config.toml
hidden_size = 128
optimizer = "adamw"
schedule = "cos"
Each number is 128 + 32 x the weight over its row's rms, rounded and kept within 0 to 255. Layers, rows and columns count from 0. The size above them is the row's rms in percent of the matrix's.

# layer 7 MLP up, 512x128, rms 0.151, rows 376-428, columns 0-63
size [100  99 139 107 104  82  97 114  99 115  89 105  90 101  93  73 102  87 110  95  96 102  92 105  98  87  75  34  94  87  76 101 101 100  95 125 101 107  93  34  84  91  96 111  99 127 110 111 101  93  93 117 111]
[[144  94 116 142 114 132 121 122 152 135 151  84  96 166 134  83 137 153 181 152 115 116 114  86  78 128  64 163 114  93 106 127 149  90 130 184  71 132 103  90  90 126 117 152 143 141 150  97 111 107 125  79 128 149 200 127  98 168  98 124 149 165 198 155]
 [161 113 131  61 101  76 133 134 152 118 137 179 139 114  99 161  90 111  96 133  90 121 147 161 156 158 119 136  69 103  94 157 139 147 140 151 109 202 147 151 111 154  66 135  54 186  87  96  81 117 158 151 154 136 129 125  93 107 154  72 101 154 118 145]
 [179 105 178 143 158 170 149 127 122 133 129 131 148 169 143  44 120 127 152 125 141 129 134 180  78 127 103 112 138 124 119 132 112  50 151 119 123 115  88  88  82  92 151 124 105 148  97 118 162 158 187 142  97  93 139 149  90 148 150 156 157 178 136  98]
 [137 149 130 140 150  98 144 111 108 137 120 130  78 141 164 150 135 142  86 196 111 130  99 107  89 106 121 125 111 125 157 166  69 143 154 140 109 163 169 161 114 172  74 132 135 129 129  96  68 137 120 108 113 136  98 118  64 173 228 107 145 127 116 112]
 [151 131 114 174 120 107 163  77  33  94 146 114  58 173  98  80 141 161 187  93 132  78  88 104 167 119  96 109 172  77 124 128 136 125  72 139  81 134 172 147 119 133 160 137 164 140 114 103 116 134 169  90 160 110  83 169  99 154 146  99 148 117 136 154]
 [103 167 106 175 168 100 197 106  97 178  92 118 150 155 129 117 130 200 173 121 133  87 160 144  85 144 133 147 205 117 176 145 137 100  80 107 189 116  98 110 135 138  95 171 109 101 139  78 101  95 132 137 112 176 126 104 115 131 146 156 133 142 183  97]
 [133 155 141 148 128 100 160  89 120 132 122 143 155 217 109 172 177 109  84 139  93 140 134 129  69  93 143 182  87 166 163 134 159  79 146 104 157 163 154 122 126 114 145 149 156  99 127 115 105 110 127 149 157 185 115 126  89 145 136 180  88 134 121 111]
 [ 96 169 142 104 113 108  71 102  85 136 177 165 127 155 131 166 104 133  95 181 162  96  62 148 108 169  72  79 165 144 115  98 118 152  36 135 165 138 115 121 130 168 138  90  45 124 150  86  64  89 133 124 158 167 194 141  67 167 190 181 136 152 133 152]
 [ 90  94  95 118 169 141 140 109 125 114 137 125 153 175 139 101 109 128 108 214  88 127 163 107 134 158  62 177 159 129  98 110 192 125  95 142 105  99 192  78  59 154 124 120 145 122 146  95  99 159 118 129 145 176 129 146  33 127 104 156 126 170 139 127]
 [106 103  77 119  88 138 102 128  97 102  98 105  97 153 112  92 185 134 101 137 151  74 134 140 120 112 156 135 148 135  92 146 138 101 123 169 114 169 156 158 105 173 133 121  86 160  79 131 168 131 169  54 169 166 133  71 102 147 109  49 127 130 106 110]
 [ 90  69  77 123  83 116 163 112 150 150 114 120 151 107 143 136 162 164  88 117 129  71 106 180 135 188 100 146 183 109 122 109 134 135 135 181 141 176  86 160 103 159  66 119  88 183  81 117  86 125 107 116 193 110 165 104  91  87 166 102 146 137 164 109]
 [180 105 152  86 159  71 170 124 119 109 145 111 146 138  58 146 115  78 169 152  89  99 127 155 126 148  63 169 127 141 189 189 160 133 120 146 112 113  66 136 139 137 187  83 156 124  76 102 156 148 211 104 162 130 109 135 155 117 130 128 118 139 110 171]
 [ 89 106  84 127 167 115 143 131 125  96 135 159 149 139 128 117  99 137  80 189 105 102 127 128 109 149  73 136 161 119  94 148 185 127 101 134 108 115 173  95  84 184 153 129 101 115 141 112 106 183 109  98 162 201 125 118  21 168 138 130 136 165 165 161]
 [ 96 146 163 110 132 169 133  94 146 154 138  96 154 147 116  96 144 126  92 120 116 123 158  86 145 144 176 183 101 148 126 133  87 109 161 184  79 172 115  90  85 118 106 124 229 111 141  54 176 119 101  86 131 168 144  65 161 117  78 115 135 185 119  96]
 [128 184 150 136 108 143  87 151 111 125 128 131 124 188 134 108 114 161 103 195 152 138 139 112 122 151 106 152 120 141 120 109 104 135 153  74 129  72 170  89 130 135 126 104  87 127 149 117 121 123 106 136  47 192 159 106   0  81 124 126 113 194 149 120]
 [131 106  84 134 117 127 104  95 179 136 105 166 125 107 100 114 124  81 179 142 130 127 127 193 144 147 147 120 152 118 100 161 132 112 133 159 146 108 186 129 132  92  99  58 152 124 124 130 101 105 184 115 113  81 104 126 146 113 207 135 144 178 175 110]
 [179  98 105 117 139 119 123 127 120  96 159 121 114 119 162 151  88  93 185 153 109  90  87 164 143 161  58  98 156  85  96 111 167 144 138 183 113 186 152  97  60 145 119 127 129 176 144 150  99  95 150 168 106 161 153 183 134 109 119  61 142 146 125  97]
 [ 88 113 104 135 153 126 136 129 115 142 144  92 127 151 130  99 125 118 189 128 134 123 101 183 136 180 113  97 155 115  61 117 164  79 131 150 107 102 156 139 123 154 106 184 186 118  87 121 126 162 144  61  95  85  86 141  88 182 137 163 122 146 137  75]
 [156 155 106 159 118 108  87  75  94  84  98 114  67 149 167 101 154 142 139 109 141 119  97 118  93 123 151  84 126 141  98 132 114 146  66 139 166 151 204 152  63 154  76  97 163 164 149  87 158 152 188 115 147 107 115 135 100 148 156 160 104 130 143  95]
 [ 88 152 128 168  66 135 205  53  90 133 167  61 110 108 145 136 161 173 101 143 178 126  85 184 141 151 109 121 178  72 100 141  87 122 138 117 140 183 106 107 138 182  90 141 161 129 128 101  79 123 134 106 158 153 151 157  92 130 117 134 121 137 109  63]
 [126 112  71 120 126 129 129 135 145 128 152 179 116 203  95 100 136 126 153 150  92 153 132  87  52 102  91 170 106 107 146 106 171 134  83 175 126 141  91 133  54 162 110 113  87 152 160  56 127 154 122  83 141 131 156  99  71 143 130 127 178 161 153 166]
 [112 172 133  89 120  76  89  86 112 130 143  98 124 150 140 156 144 128 109 169 138 142 166 159  98 172 100 129  56 102 172 167 125 113 110 119 166 113 167 159 119 158 125 154  93 178 125 128  91 118 180  95  83 104 155 144  91  97 116  87  69 176  76 113]
 [133 171 133 131 146 137 188 138 143 138 165 132 164 115 133 129 193 169 172 118 130 119 133 120  90  98 148 122 115  91 162 125 170 103  94  94 154 137 107  88  86 119  91 204 134 108 115 125 181 146 146 153 118 177  89 145 132 144 141 168 153 148 187  81]
 [139 190 132 108 120  86 112 111 106  78 116 111 100 213 149  95 182 123 161 104 134  27  96  96 105 140  71 118  94  83 163 140 155 126  70  81  86 157 140 155 115 171 100 135 117 160 103  88 126  94 156  99 142 124 128 134 116 184 176 121  72 120 103 143]
 [135 193 125  70 156 148 144 147 148 138 131  75 136 174 101 165  95 192 142 159 120 100 146 142 123 172 135 113  90  81 150 102 103 138  88 139 171  78 140 188 128  82 131 101 155 105 141  35 100 110 111 155 137 207 212  90 134  75 101 142 168 150 126 140]
 [168 146 152 143 150 128 131 149 129 145 111 126 100 113 134 138 177 163 129 154 108 110  85 103  50 136 116 135 221  95 150 143 142 120 134 192 197 155  73  92 116 190 122  66 142 132 158  35 135 113 141 101 123 201 114  92 127 107 135 134 162 135 105 133]
 [117 101 147  90 156 104 141 144 103 184 147 160 154 175 138 116 131 159 111 143  82 129  91 101 123 116  99 149 180  84 164 168 106 112  73  96 114 124  91 174 123 161 164 147 140 126 124 131 128 170 151  95 132  92 117 120 133 167 169 144 165 133 163 166]
 [139 169  92 169  88 110 151 112  70 142 121  86  81 139 130 107 144 144 124 154 153  70 108 155 154 186  74 127 137 129 103 130 109  60 111 107 101 139 118 130  83 109 139 166 145 140 114 108 164 151 170 101 136 145 142 119  66 131 159  92 149 188 149 108]
 [ 71 146 121 133  77 133 103 135 103  86 160 162 124 196 123 138 142 153 146 125 121 157  73 114 146 124 142 184 136 179  78 109 193 113 165 124 104  98 179 107  96 134 153 179 132 121  76 138 144 140 117  62  90 160  70  72 103 162 179 172  96 129 141 129]
 [113 161 108 158  99 135  78 127 112  95 139  64 134 160 153  80 193 128 149 157 140 105 102 104 117 105 118 139 180 179 129 111 140  93 138  90 119 123 209 137  85 131 114 109 178 101  92 104 194 149 145  64 119 190 134 127 127 161 161 140  96 133 140 107]
 [112 185 139 151 120 123 164  90 147 164 153  83 109 170 116 114 176 146 180 128 149  98 144 131 130 144 122 138 170 112 208 144  97  93 120  72 184  97  76  97 149 111 105 103  97 106 116  65 145 119 114 123 122 132 187 119 113 140 160 138 145 142 119 131]
 [131 156 130 124 142  99 110 101 123  92 120 170 139 104 121 121 188 126  59 161  73 102 137 176  93 116 149  75 102 112 135 145  85 103  85 137 190 180 109 139 162  89 144  89 145 143 129 167 108 130 159  53 142 126 105 113  51 141 171 131 150 135 156 148]
 [200 120 123 135  65  81 201  97  71 122 142 187  90 154 150 152 142 150 161 126 134 127  87 166 166 105  80 124 164 111 181 138 151 135 113 185  65  92 127 140 125 178  99 111  89 112  55  76  78 142 117  93 168 115 185 110  91 166 156  99 115 134 152 101]
 [128 151 124 177 128 161 155  65 167 134 124  97 142 170  97 156 140 193 194 171 234  76 133 149 100 122 101 147 187 145 120  99 115 120 114 131 141  92 186 112 145 131 151  76 118 114 133 136 113 137 104 136 146 137 131 139 109 131 148 160  77 125 132 149]
 [176 129 137 137 105 160  90 133 122  76 129 106 132 139 127 134 102 158 174 180 173 111 100 105 120 139 158 117 124 157 133 144 114  74 136 188 174  95 108 137 102  58  52 119 144 145 141 177 166 114 139  78 137 117 155  49  96  68 127 167 109 162 160  74]
 [173 130 100 160 100  75 174  94  93 175  98 146  95 187 152 157 126 191 125 134 106 122 149 144  46 111  98 150 134 137 126 117  83 147  87 145 111 102 125 181  94 144 117 169  85 115 104 108 137 149 141 168 121 113 117 153 118 116 174 155 169 122 165 115]
 [121 134 101 137  66 120  95 136 138  92 163  98 130 146 104 132 124 117  87 163 113  94 102  95 108 140  68 113  96 131 109 131 148 113  30 134 126 112 156 157 119 162 129 173 133 148 126 112 113 161 120  93  98 173 180 127  78 133 126 148 118 179 162 131]
 [154 108 152 113 113 113 134 153  78 115  68 151  97 144 125 113 125 118 153 120 125  75  96 206 130 170 150  98 171 123  95 127 142 116 114 195 110 167 122 123  55 140 100 155 181 157 109 102 136 137 154 102  64 137 121 106 134 126 168 108 133 144 121  64]
 [160 113 137  94 176  92 136 151 158 123 138 156 132  83  97 108 129  62 106 135  84 168 119 128 120 116 113  94 126  59 120 116 104 161  73 141  90 198  72 167 149 153 142 102  87 153 157 100 112 179 141 158 115  95 136  94 124 116 181 103 163 133 146 146]
 [126 218 149 142  75 103 106 127 130 112 162 126 132 188  94 115 141 169 160 161 147 117 108 150 134 165 100 188 122 155 170 153 125  65 106  90  64 126 145 122 111 120  87 132 116 148  80  97 133 138 116 113 107 150 124 143  64 128 191 104 110 178 120 147]
 [140 169 139 157  71 149 130  77 126 103 160 133 129 203  95 177 203 155 149 123 142 141 105 103 154  86 102 180 140 187 195  96 136  94 152  95 132  85 155  69 113  88 146  91 134 115 127 126 128 124 113 126 112 134 111 121  91 201 125 150  88 140  97 138]
 [109 161  77 156 128 160 129 115 146 105 128 105 150 189 175 127 179 196 154 204 146 130 130 112 126 147 115 166 152 148 181  90 109 129 149  60 162 134 144  87  30 101 114 112  86 119  81 136 124 133 119 110 157 125 113 131 104 126  88 140 121 171 104 120]
 [140 171 123 176 120 107 159 106 179 114  92 126  89 131 139 124 106 141 194 120 147 118 157 149  86 202  98 116 174  72 101 108 127 101  98  91 120 123 116 107 135 156 112  64 114 110 137  35 127 119 151  66 162 155 169  90 146 139 176 137 104 130 118 123]
 [143 122  64 187 177 109 145  88 105 148  96 144 120 138 126 104 113 125 146 129  94  67 154 119 103 168 157 110 120 122 145 110 147 119 144 189 108 172 135 109 111  79 133 171 158 157 131 104 157 150 168 103  98 154 118 119 145  88  78 165  91 167 162  80]
 [138 113 155 149 149 154 195 111 135 174 101 153 154 185 120 102 139 150 102 189 165 101  70 137 122 154 151 119 159 150 117 157  77 100 175  81  34 152 109 110  83 100  78 144 102 108  82 137 132 112 101 168 162 129 144 125 119 107 111  72 177 138 106 122]
 [151 176 121 111  68 159 198 139 119 156 165 157 139 150 122 112 111 170  95 184 155 125 125 149 120 127 163 156  75 106 154 124 146 151  96 112 118 152  81  86 115 160 115 176  55 146  60 150 159 111 125 169  77 175 119 132  91 124 156 134 185 153 190 120]
 [120 177 121  59 114 194 115 152 111  63 142  40 131 145 109 141 148 135 167 125 141 155  87 107  78 102 124 109 116  96 138 197  97 143 111 102 137 161 118  93  86 147 134 135  84 183 113 132 161 147 134  75 146 148 134 141 131 160 118 121 147 141 143 164]
 [119 144  47 117 116 151 128 144 141 142 139 148 155 153 141  72 124 161 157 225 130 108 142 119 112 113  90 182 133 136 127 116 182 121 128  75  71 176 114 109  79 127 134 177  72 150  93 147 130 134  99 128 145 140 129 109  79 106 120 148 113 153 160 174]
 [117 161 103 100 108 142 119 129 116 174 137 105 153 211 143  74 119 153 149 225 143 149 169 116 121 109  86 177  89 129 108 129 129  98 130 100  65 179 156 173  55 135 130 121 114 114 125  92 128 140 118 110 126  61 168 116  84  98 137 139 109 191 162 116]
 [105  94  88 147 128 101 173 140 142  83 154 160 144 166 108 151 161 142 145 119 106 120 155 144  81 118  82 179  98 126 182 114 155 109 100 114  80 144 149  75  54 138 118 167 107 136 109 116 157 172 123 146 169 185 117 156  96 105 151 180  91 138 140 125]
 [153 128  75  86 120 110  64 146 152  95  99 170 173 143  89  33 107  86  96 121 120  63 128 128 163 137  91 195  91 153 124  80 132 102 175 128 129 171 150  89 114 118 114 130  72 129 130 139 134 107 150 125 102 136 135 100 120 163 193 134  82 151  95 114]
 [115 122 116  98  85 127 139 153 102 192 128 104 147 141 131  75 174 163 124 149 154 161 104 165  86 135 114  99 136  83 102 145  61 123 114  51 122 130  72 135 127  86 134  92 127 127 134 154 156  91 147  71 150 106 115 137 155 186 143 120 121 140 151 134]
 [109 122 107 168  96  76 149 112 108 124 101 167 113 115 126 130 162 140  92 138 114 130 187 164 141 129  99 156 111 142 108 122 109  67 109 128 124 181 116 119 105 145 122  81 120 176  98  90 124 208 190 111 159 121 129  84 131 155 121  77  98 132 158 112]]
# layer 7 MLP down (transposed), 512x128, rms 0.14, rows 376-427, columns 0-63
size [110 100 123 114 104  90  90 115 102 118  95 104  92 106  99  85 100  87 111  93 103 104  94 103  97  89  82  28  96  92  83 104 100 100  99 116 106 100  96  35  91  96  96 115  95 113 105 105 103  98  97 117]
[[128  94 150 166 168 181 109 115  80 170 132 146 146 125 153 131 128  99 150 103 111  89  85  69 172  62 103 179 140 174 140 129 153 121  90 122  79 129 111 158 144 103 123  83 144 134 100 164 169  71 146 128 134 159 113 174 161 133 135 148 123 124 120 126]
 [138 126 152 173 133 114 148 114  77 204 152 160 108 149 129 155 170 140 129 112 115 149 150 120  41  87 140 152 121 143 171  65 155 167 153 108 113  27  97 150 149  94 111 122 161 137  94 148 101 172 104 185 151 113 120 145  63 117 143 148 123  71 139 155]
 [149  66  96 176 159 103 139 113 144 123 169 172 154 162  55 122 130 166 146 126 115 118 115 144 121 110 123  91  90 102 129 163 151 107 120 120 134 130  44  71 145 183 175 120  89 163 111 162 190 158 142 130 175 105 151  85 157 149 139 124 141  94  97 156]
 [125 120 181 142 111  84 107 116 176  91 126 172 136  86 124 145 178 155  96  83  98 106  94  66 147  74 191 142 136 147 143 146 167 149  94 183 128 147  75 160 190 119  71 109 119 161 149 113  84 105 103 147 145 116 145 117 157 122 109 130 127  26 152 105]
 [ 58 151 165 169 174 143 110 114 174 166 144 119 171  53 110 149  83  82  75 183 138 169 100 180 152 165 114 137 144 128  92 118 106 172 160  90 159 101  75 106 200 177 129 119 176 118 115 119 151  94  79 140  86 171 151 130 118 144 139 102 130 112  87 123]
 [109 120  80 151 121  74 127 135  92 132  68 198 157  79 188 185  82 174 108 145  86 126 187 135 107 147 116  87  94 123 177  81 166 102 103 115 118 111  89 120 140 177 125 189 128 144 169 154 130 151 155 132 103 127 153 145  95 163 135 100  86  34 102  60]
 [156 123 139 150 116 153 123 146 128 181  91  59 114 100 143 139 150 185 138  61  59  89 136  45 132  79 145 134  98  41 139 131 188 171 158 157 161 156 125 121 130 191 139 142  63  87  98  45 160 121 135 104 106 147 158  95 191 146 150 177 124  60 146 100]
 [187 126  78 120  87 112 132 147  26 104 107 105  59 141  70 139 138 195  96 153  92  82 110  99 158 141  98  56 139 130 102 133 127 177 138 140 108  98 145 140 116 118 157 116 116 144 117 132  78 125 153 129  74 153 121 111 150  91 110 149 133 129  98 174]
 [163 108  97 144 199 169 105  92 128 198 156 149 112 131 147 104 109 154 180  24 104  75 151  99 168 123 162 115 103 114 129 130 155 109 150 111  83  90 140 113 121 169  96  73 135  92 127 146 145 133 117 135 156 136 133 137 148 169 181 171 123 128  61  97]
 [143 131 101 170  55 100 152 116 106 114 116 149  99  81 115 129 125  89 113 196 165 121 119 112  85 100  80 114 134 114 114  93 165 109 100 186 167 158  93 143  66 128 130 107  77 212 119 102  97 171 111 110 124 132 113 141  92 172 131 136 149 105 113 152]
 [135  88 123 112 106  66 152 116 121 168 149  64 142  83 150 188 132  98  81 110 102 162  97 134 132  97  90 133 143 174 157 116 125 126 141  71 123 119  97 141  97  87 149 150 125 120 122 149 100 162 151 215 136  97 110 141 102 185 135 135 123  68  92 174]
 [110 149 179 100 135 163 124 142  74 119 133 132  97 185 140 147 119 161 122 127 166  88 172 106 133  81 106 152 116 137  82 179  76 151 119 135 155 124 161 178 101 102  95 138 157  37 178 146 121  62 132 101 133 182 169 107  62  87 148 169 110  62 114 107]
 [161 145  93 148 196 160  98  77 119 194 163 140 104 117 155 117 140 181 184  34 125  79 153 117 155 123 125 107 101  93 124 136 113 111 150 116 125  80 148 100 130 166  96  79 114 101 122 159 132 134 105 121 166 165 142 146 123 186 183 172 147 125  63 111]
 [129 105 121  95 150 167 126 103  85 139  92  69 110 156 113 118 179 108 117 103 117 195 141  62 121 132 154 181 148 197 130 165 150 157 121  87 118 183  96 153 146 129 115  84 131  76  62  91 118  55 132  87 121 180 113 132 187 144  91 175 179 129  63 132]
 [111 196 100 125  74 125 106 132  58  98 139 114 132 138 118 154 130 138 153 132 140 103 187  83 103 149  57  88 111 175 150 127 141 128 140 116 135  61 163 133 136 109 152 105  89 136 113 115 122 180 166  98  94  93 127 135  65 115 128 107 143 151  76 164]
 [120 118 106 192  91 102 148 121  99 199 139 150 128  94 192 158 169 156 146 145 181 146 120 196  93 178 111 129 120 137 179 115 129 143  69 128 133 125 108 140 143 136 144 167 160 136 103 133 128 121  99  98 149 131  74 111  86 186 131 141 194 102 123  77]
 [ 49 147 129 142 119 110  89 108 128 144 172 152 148  74 156 139 109  99 145  94 169 117 114 184 114 177 116  45 113  93 160 118 149 147 115 120 149  86 115 159 191 132 110  93 177 123 124 104 144 148 135 101 119  37 132  90 105 163 172 123 173  69 130 130]
 [ 72 159 159 210 119  92 108 106 209  86 147 123 117  55 192 184 159 161 155 165 144 105 139 198 122 111  88 119 171 116 110 119  93 100 121 106 162  98 132 163 147 141 142 169 123 157  53 126 123 133  91 133  86 158 113 145 100 146 124 165 122 113 152 121]
 [121  87 124  73 130  95 128 166 146  92 120 108 115  70 199 131 163 106 116 133 100 138  73 114 194  85 118 103 105 143 111 105  81 129 142 138  62 131 119 119 121 157  66 126 171 132  97 113 145  99 134 153 179  94 146 132 135 144 128  87 108 141 120  62]
 [ 41 129 163  69 121 148 143 157 137 192 143 123 151  94 184 128 136  76 118 109 133 151 105  99  93  67 126 146  93 197 118 147 124 157 150  89 153 112 122 168 131 120 154 117 130  88 128 153 134 124  94 161 155  58 129 157 143 164 144  83 163  89 117 132]
 [136  66 133 136 143 170 102 101 144 174 125 129 128 155 111 132 159 144 153 113 164  92 121  96 152  93 155 136 139 136 118 124 179 138 154 163  81 173 110 100 134 105  85 106 144 102 106 167 135 118 101 139 118 168 157 163 144 131  93 180 142 130  65 131]
 [ 76 111 122 139 103  83  80 111 157 170 122  66 132 162 122 124 169 172 115 159 156 149 155 141 148 153 197 171 115 134 139 105 130 130  96 129 156 149 143 142 139  88 159 151  93 107 123 101 167  92 121 116 105  84  88 129 156  58 163 116 157  91 155 128]
 [134 107 132  81 104 122 150 147 114 119 125 190 108 130 181 196 141 149 142 102 144 156 129 114 121 112 124 110 167  78 178 146 184 181 124 108 117 138 104  79  94 143 135 132  39 109 107 107 159  84 135 136 175  20  81  91 159 127 153 131 132 126 103 133]
 [121 122 127 106 140 159 139 177 193 125 159  90 144 112 131 146 153  83  68 176  86 175  58  72 134 126 145 130 129 151  94 110  98 128 147 104 115 149 106 114 166 122 106 106 180  92 126 110 134 117 106 173 136 200 163 162 176 120 134 114 151 196 151 131]
 [159 150  88 133 148 150 111 139  50 100  87 142 139 167  71 148 162 112 124 147  86 144  67 124 142 174 105  65 140 177 156 117 118 124 111 116 138 115 160 163 178 143 128 125 197  85 207 141 155 100 122 135  67  88 111 123 104 193 123 134 138 182  92 101]
 [119 140 110 136 137 130 137  87  19 124  78 158 142  94 157 172 137 129 117 117 108 151 165 108 107 175 118  96 145 131 155  91 147 168 112 150 160  81 112 133 182 165 159 204 141 182 119 141 167 142 136 132 128 113 117 125  79 145  73  99  92 111  75  89]
 [112 162 115 182 109 127  95 112 109 151  90 149 132 106 190 187 165 155 129 198 147 153 120 158 133 218  95  98 118 108 138  61 112 116 125 122 160  86  81  68 159 157 159 118 159 162 103 115 150 113  56  99  94 157 155 106  94 178  65 135  86 144 116  80]
 [149 120 156 156  85  80  74  79 125 150 101 133 108 154 158 168 135 207 147 122 135 127 166  85 114 108 185 164 146 133 136 105 154 180 136 139 159 124 160 131 105 159 125  72 120  79 110 113 176 118 133 106 113  90 138 109 191 114 124 164 157  80 154 110]
 [108 171 151 106 113 129  79  85  87 117 130 119 122 140 130 168 124 167 106 147 141 156 108 149 112 133 129  90 144 143 164  90 183 139  90 125 161 103 121 102 149 182 131 128  94 142 136 115 105  69 164 123 149 160 123  51  48 112 131 115 106  87 135 115]
 [148  70 149 177 104  98 181 104 125 109  91 145 108 133 103 119 161 157 111 149 114 115  92 184 133 155 145 178 123 138 102 103 185  83 100 143  87 173 132 122  73  93 125 180 175 144 123 150 116 122 169 108 112 167 122  81 146 160  78 128 101  68 115  92]
 [104  92 138 118 112 118 160  86 119 117 119 138 147 133 141 142 113 215 121 143  78 101 175 144 154 143 108 143  93 107 154  85 191 153 111 122  90 182 101  81 114 172 147 213 148 133 148 146 122 126 109 154  55 128 152 138 123 148 132  99 126  40  97 106]
 [100 134 138 180 141  78 145 134 130 170 156 145 143  82 150 153 116 121  77  97 162 154 145 117 139 119 203 119  97 139 152 157 153  86  92 127 162 111 108 147 115 125 129  95 159 176 211 125 179 147 115 110 128  81 160  91 181 196  83 117 125  53 103  92]
 [ 93 132 179  95 192 196 111 123 107  99 135 110 151  82  85 125 143 122 136 169 130  91 103 141 136  97 128  81  99  92 132 112 102 149 169 121 193 101 108 109 147 133 134 129 157 165 156  86 182  65  97 157  96 208 112 113 153 105 139 167 113 102 156 156]
 [180 123 140  88 118 128 130 147 140  98 131 199 167 140 164  98 120 138  73 108 117 142 145 166  88 147 134  77 124 113 136  76 147  97 143 185 131 105 106 101 130 200 118 167 192 120 119  94 192 157 150  91 177 169 142 102 139  65  91 125 130  82 122  80]
 [149 175 104 161  93 134  85 132 194 159 149  58 126 155 121 117 171 174 127 115 136 105 136 155 151  98 128 115 174 169 173  98 121 143 140  78 151  95  89 105 126 140 161 114  87  82  88  92 141 141 150 152  99 172 107 173 124 124 189  90 121 125 161 159]
 [142  70 168 101 133 117  97 157 123  95 113 153 141 126 173  69 142 143  87 105 232 123 141  95 134  56 163 192 149 214 153 113 133 171 146 113 151 147  55 126 154 146  97 105 153 138 146  86 103 126 185  79  79 157 120 159 127 119 108 123 181  59 169 126]
 [ 94 170 131 153 126 175  86 133  48 127 143 122 128 201 107 161  92 152 124 110 128  88 134  48 122 125  56 100 117 124 181 139 156 144 107  83 137 109 109  97 156 176 109  70  81 112 112 121  96 116 128  73 134 122 145 142 119 155 125 156 156 160 110 135]
 [112 154 202 180 181  78  59 104  80 179 131 152 103  98 127 144  82  97 138 111 176 143 135  94 103  89 141 137 148 135 139 122 139  97  96 215 130 166 107 156 107 134 146 117 146 148 113 153 166 116 131  62 138  53  86  69 145 151 133 187 150  69 155 173]
 [112 135 139 168  70 115 116  86  41 128 158 120 122 200 100 149 158 233 107 102 145  97 138  87 183 109 169 159 111 200 162 130 131 184 122 155 121  75 119  99 137  85 109 112 151 109  87 153 146 107 102 132 138  92 146 137 137 115 133 112 101  79 168 117]
 [139  70 152 178 109  50 148 115 126 143 145 132 115 162 159 145 123 200 101 160 151 103 158 153 121 120 123 120  90 123 140 147 192 147 103 126 137 139 100 132  86 173  99 172 133 108 101 137  80 149 175 145 110 144 162 126 160 153 152 116 118  18 154 114]
 [122  95 146 153 170  81 137 139  97  98 113 185 123 124 136 129 119 167  58  86 111 128 119 113 160  84 174 148 144  93  98 129 170 141 111 152 112 187 169 115 114 106 158 191  89 126 171 154 156  96 101 128 100  86  96  40 108 156 145 189 110  50 153 121]
 [ 87 126 174  92 154 227 108 143 155 112 196 164 112 143 125 255 153 175 144  89 123 137 152  48 128 143 114 144 139 136 104 158 160 135 191  94 111 107 131 114 120 133  99  62  90 134 118  84 132  83  86  88 136 139 120 124 162 114 104 141 146 141 153 162]
 [140 107 165 113 129 126 126 155  41 154 133 142 118 105 103  95 148  78  84 150 111 144 126 129 134 161 148  87 102 238  97 126 117 126 111 112  93  90 165 100 145 143 113 168 149 141 125 196 130 136 119 178 160 140 113 185  60 154 102 141 110  93 134  72]
 [128 186 126 184 126 103 105  87 152 146 180 110  82 161 113 121 141 191 176 141 140  79 104 136 108  88 139  80 137  98 131 136 127 159  46 159 117  82 152 172 153 114 142 100 150  53 116 131 125 138 134 123 100 136 173 188  88 137 126 172 147 169 141 150]
 [122 127 110 158 145 137 180 132  90 180  53 135 100 111 163 104 200 142 118 115  90 127  69 104  92  97 160 165 217 105 154 144 134 137 113 171 127 152  84 173 187 101 129 139 117 141  97 127 179  94 154 119 155 107 112 120 154 138  74  82 173  96 148  92]
 [100 172 115 101 151 152 140  79 128 149 173 163 143  59 103 143 124  96  91 175 137 145 146 183  97 105  98 133 133 153  99 117 124 154 173 106 146 130 162 117 196  88 168 185  58 144 138 110 150 135  68 182 172 167 105 110  73 147 130  91 159 140 126 147]
 [119  69 142 121 127 100 112 141  31  90 148 157 127  89 124 160 113 160 131 124  82 179 123 136 104  94 122  66 126  91 119 132 109  39 112 118 111 120 187 186 107 136 161 124 104 168 161 172  85 119 189 102 135 103  97 117 131 101 140  82 141  96 111 110]
 [163 115 100 112 148 152 128  81 110 158 165 154 181 136 125 125 103 174 159 104 107 131 136  70  91 115 130 123 143 132 112 120 159 142 179 164 153 157  64  88 136 168  70 131 111  94 136 129  99 162 105 143 160 191 108 169 115 145  90 171 106 134 112 100]
 [119 155 121 102 163 177 115 110  97 121 144 140 168 112 118 180 144 158 100  89 105 143 144  61  84 113 119  76 109 103 118 164 149 160 176 157 190 155  69  30 149 185  54  74 105 142 145  95 121 131 139 165 144 165 102 196 117 123 112 157 108 128 133 106]
 [ 91 157  74 131 123 176 101  74 147 171 145 136 172 132 123 107  81 146 121  92 133  63  99 102 137  96 176  90 149  81 146 157 191 117 119 152 177 150  96  83 151 142 142 159  95 124 130 176 141  78 122 130 113 129 135  72 137 139  98 208  78 108 132 109]
 [132 129 107  96  95 193 142  78 167  55  83 135 158 138 162 158  85 140  53 136 132 115 116 134 135 116 144 144 128 192 102 187 105 123 135 143 136 114 166 126 121 157 113 128  70  55 103 148 152  92 122 126 110 166 165 134 113 173  97  87 168 167  90 116]
 [179 139  62 167 151  84 160 125 133 137 159 167 138 103 119  90  94 124 130 166 145  98 157 142 126  92 126 139 147 163 141 106 123 135 199 134 154  57 118 158  92 109 103 186 110 105  96 108  77 156 170 162 142 157 107 154 118 127 123 121 145 117 123  94]]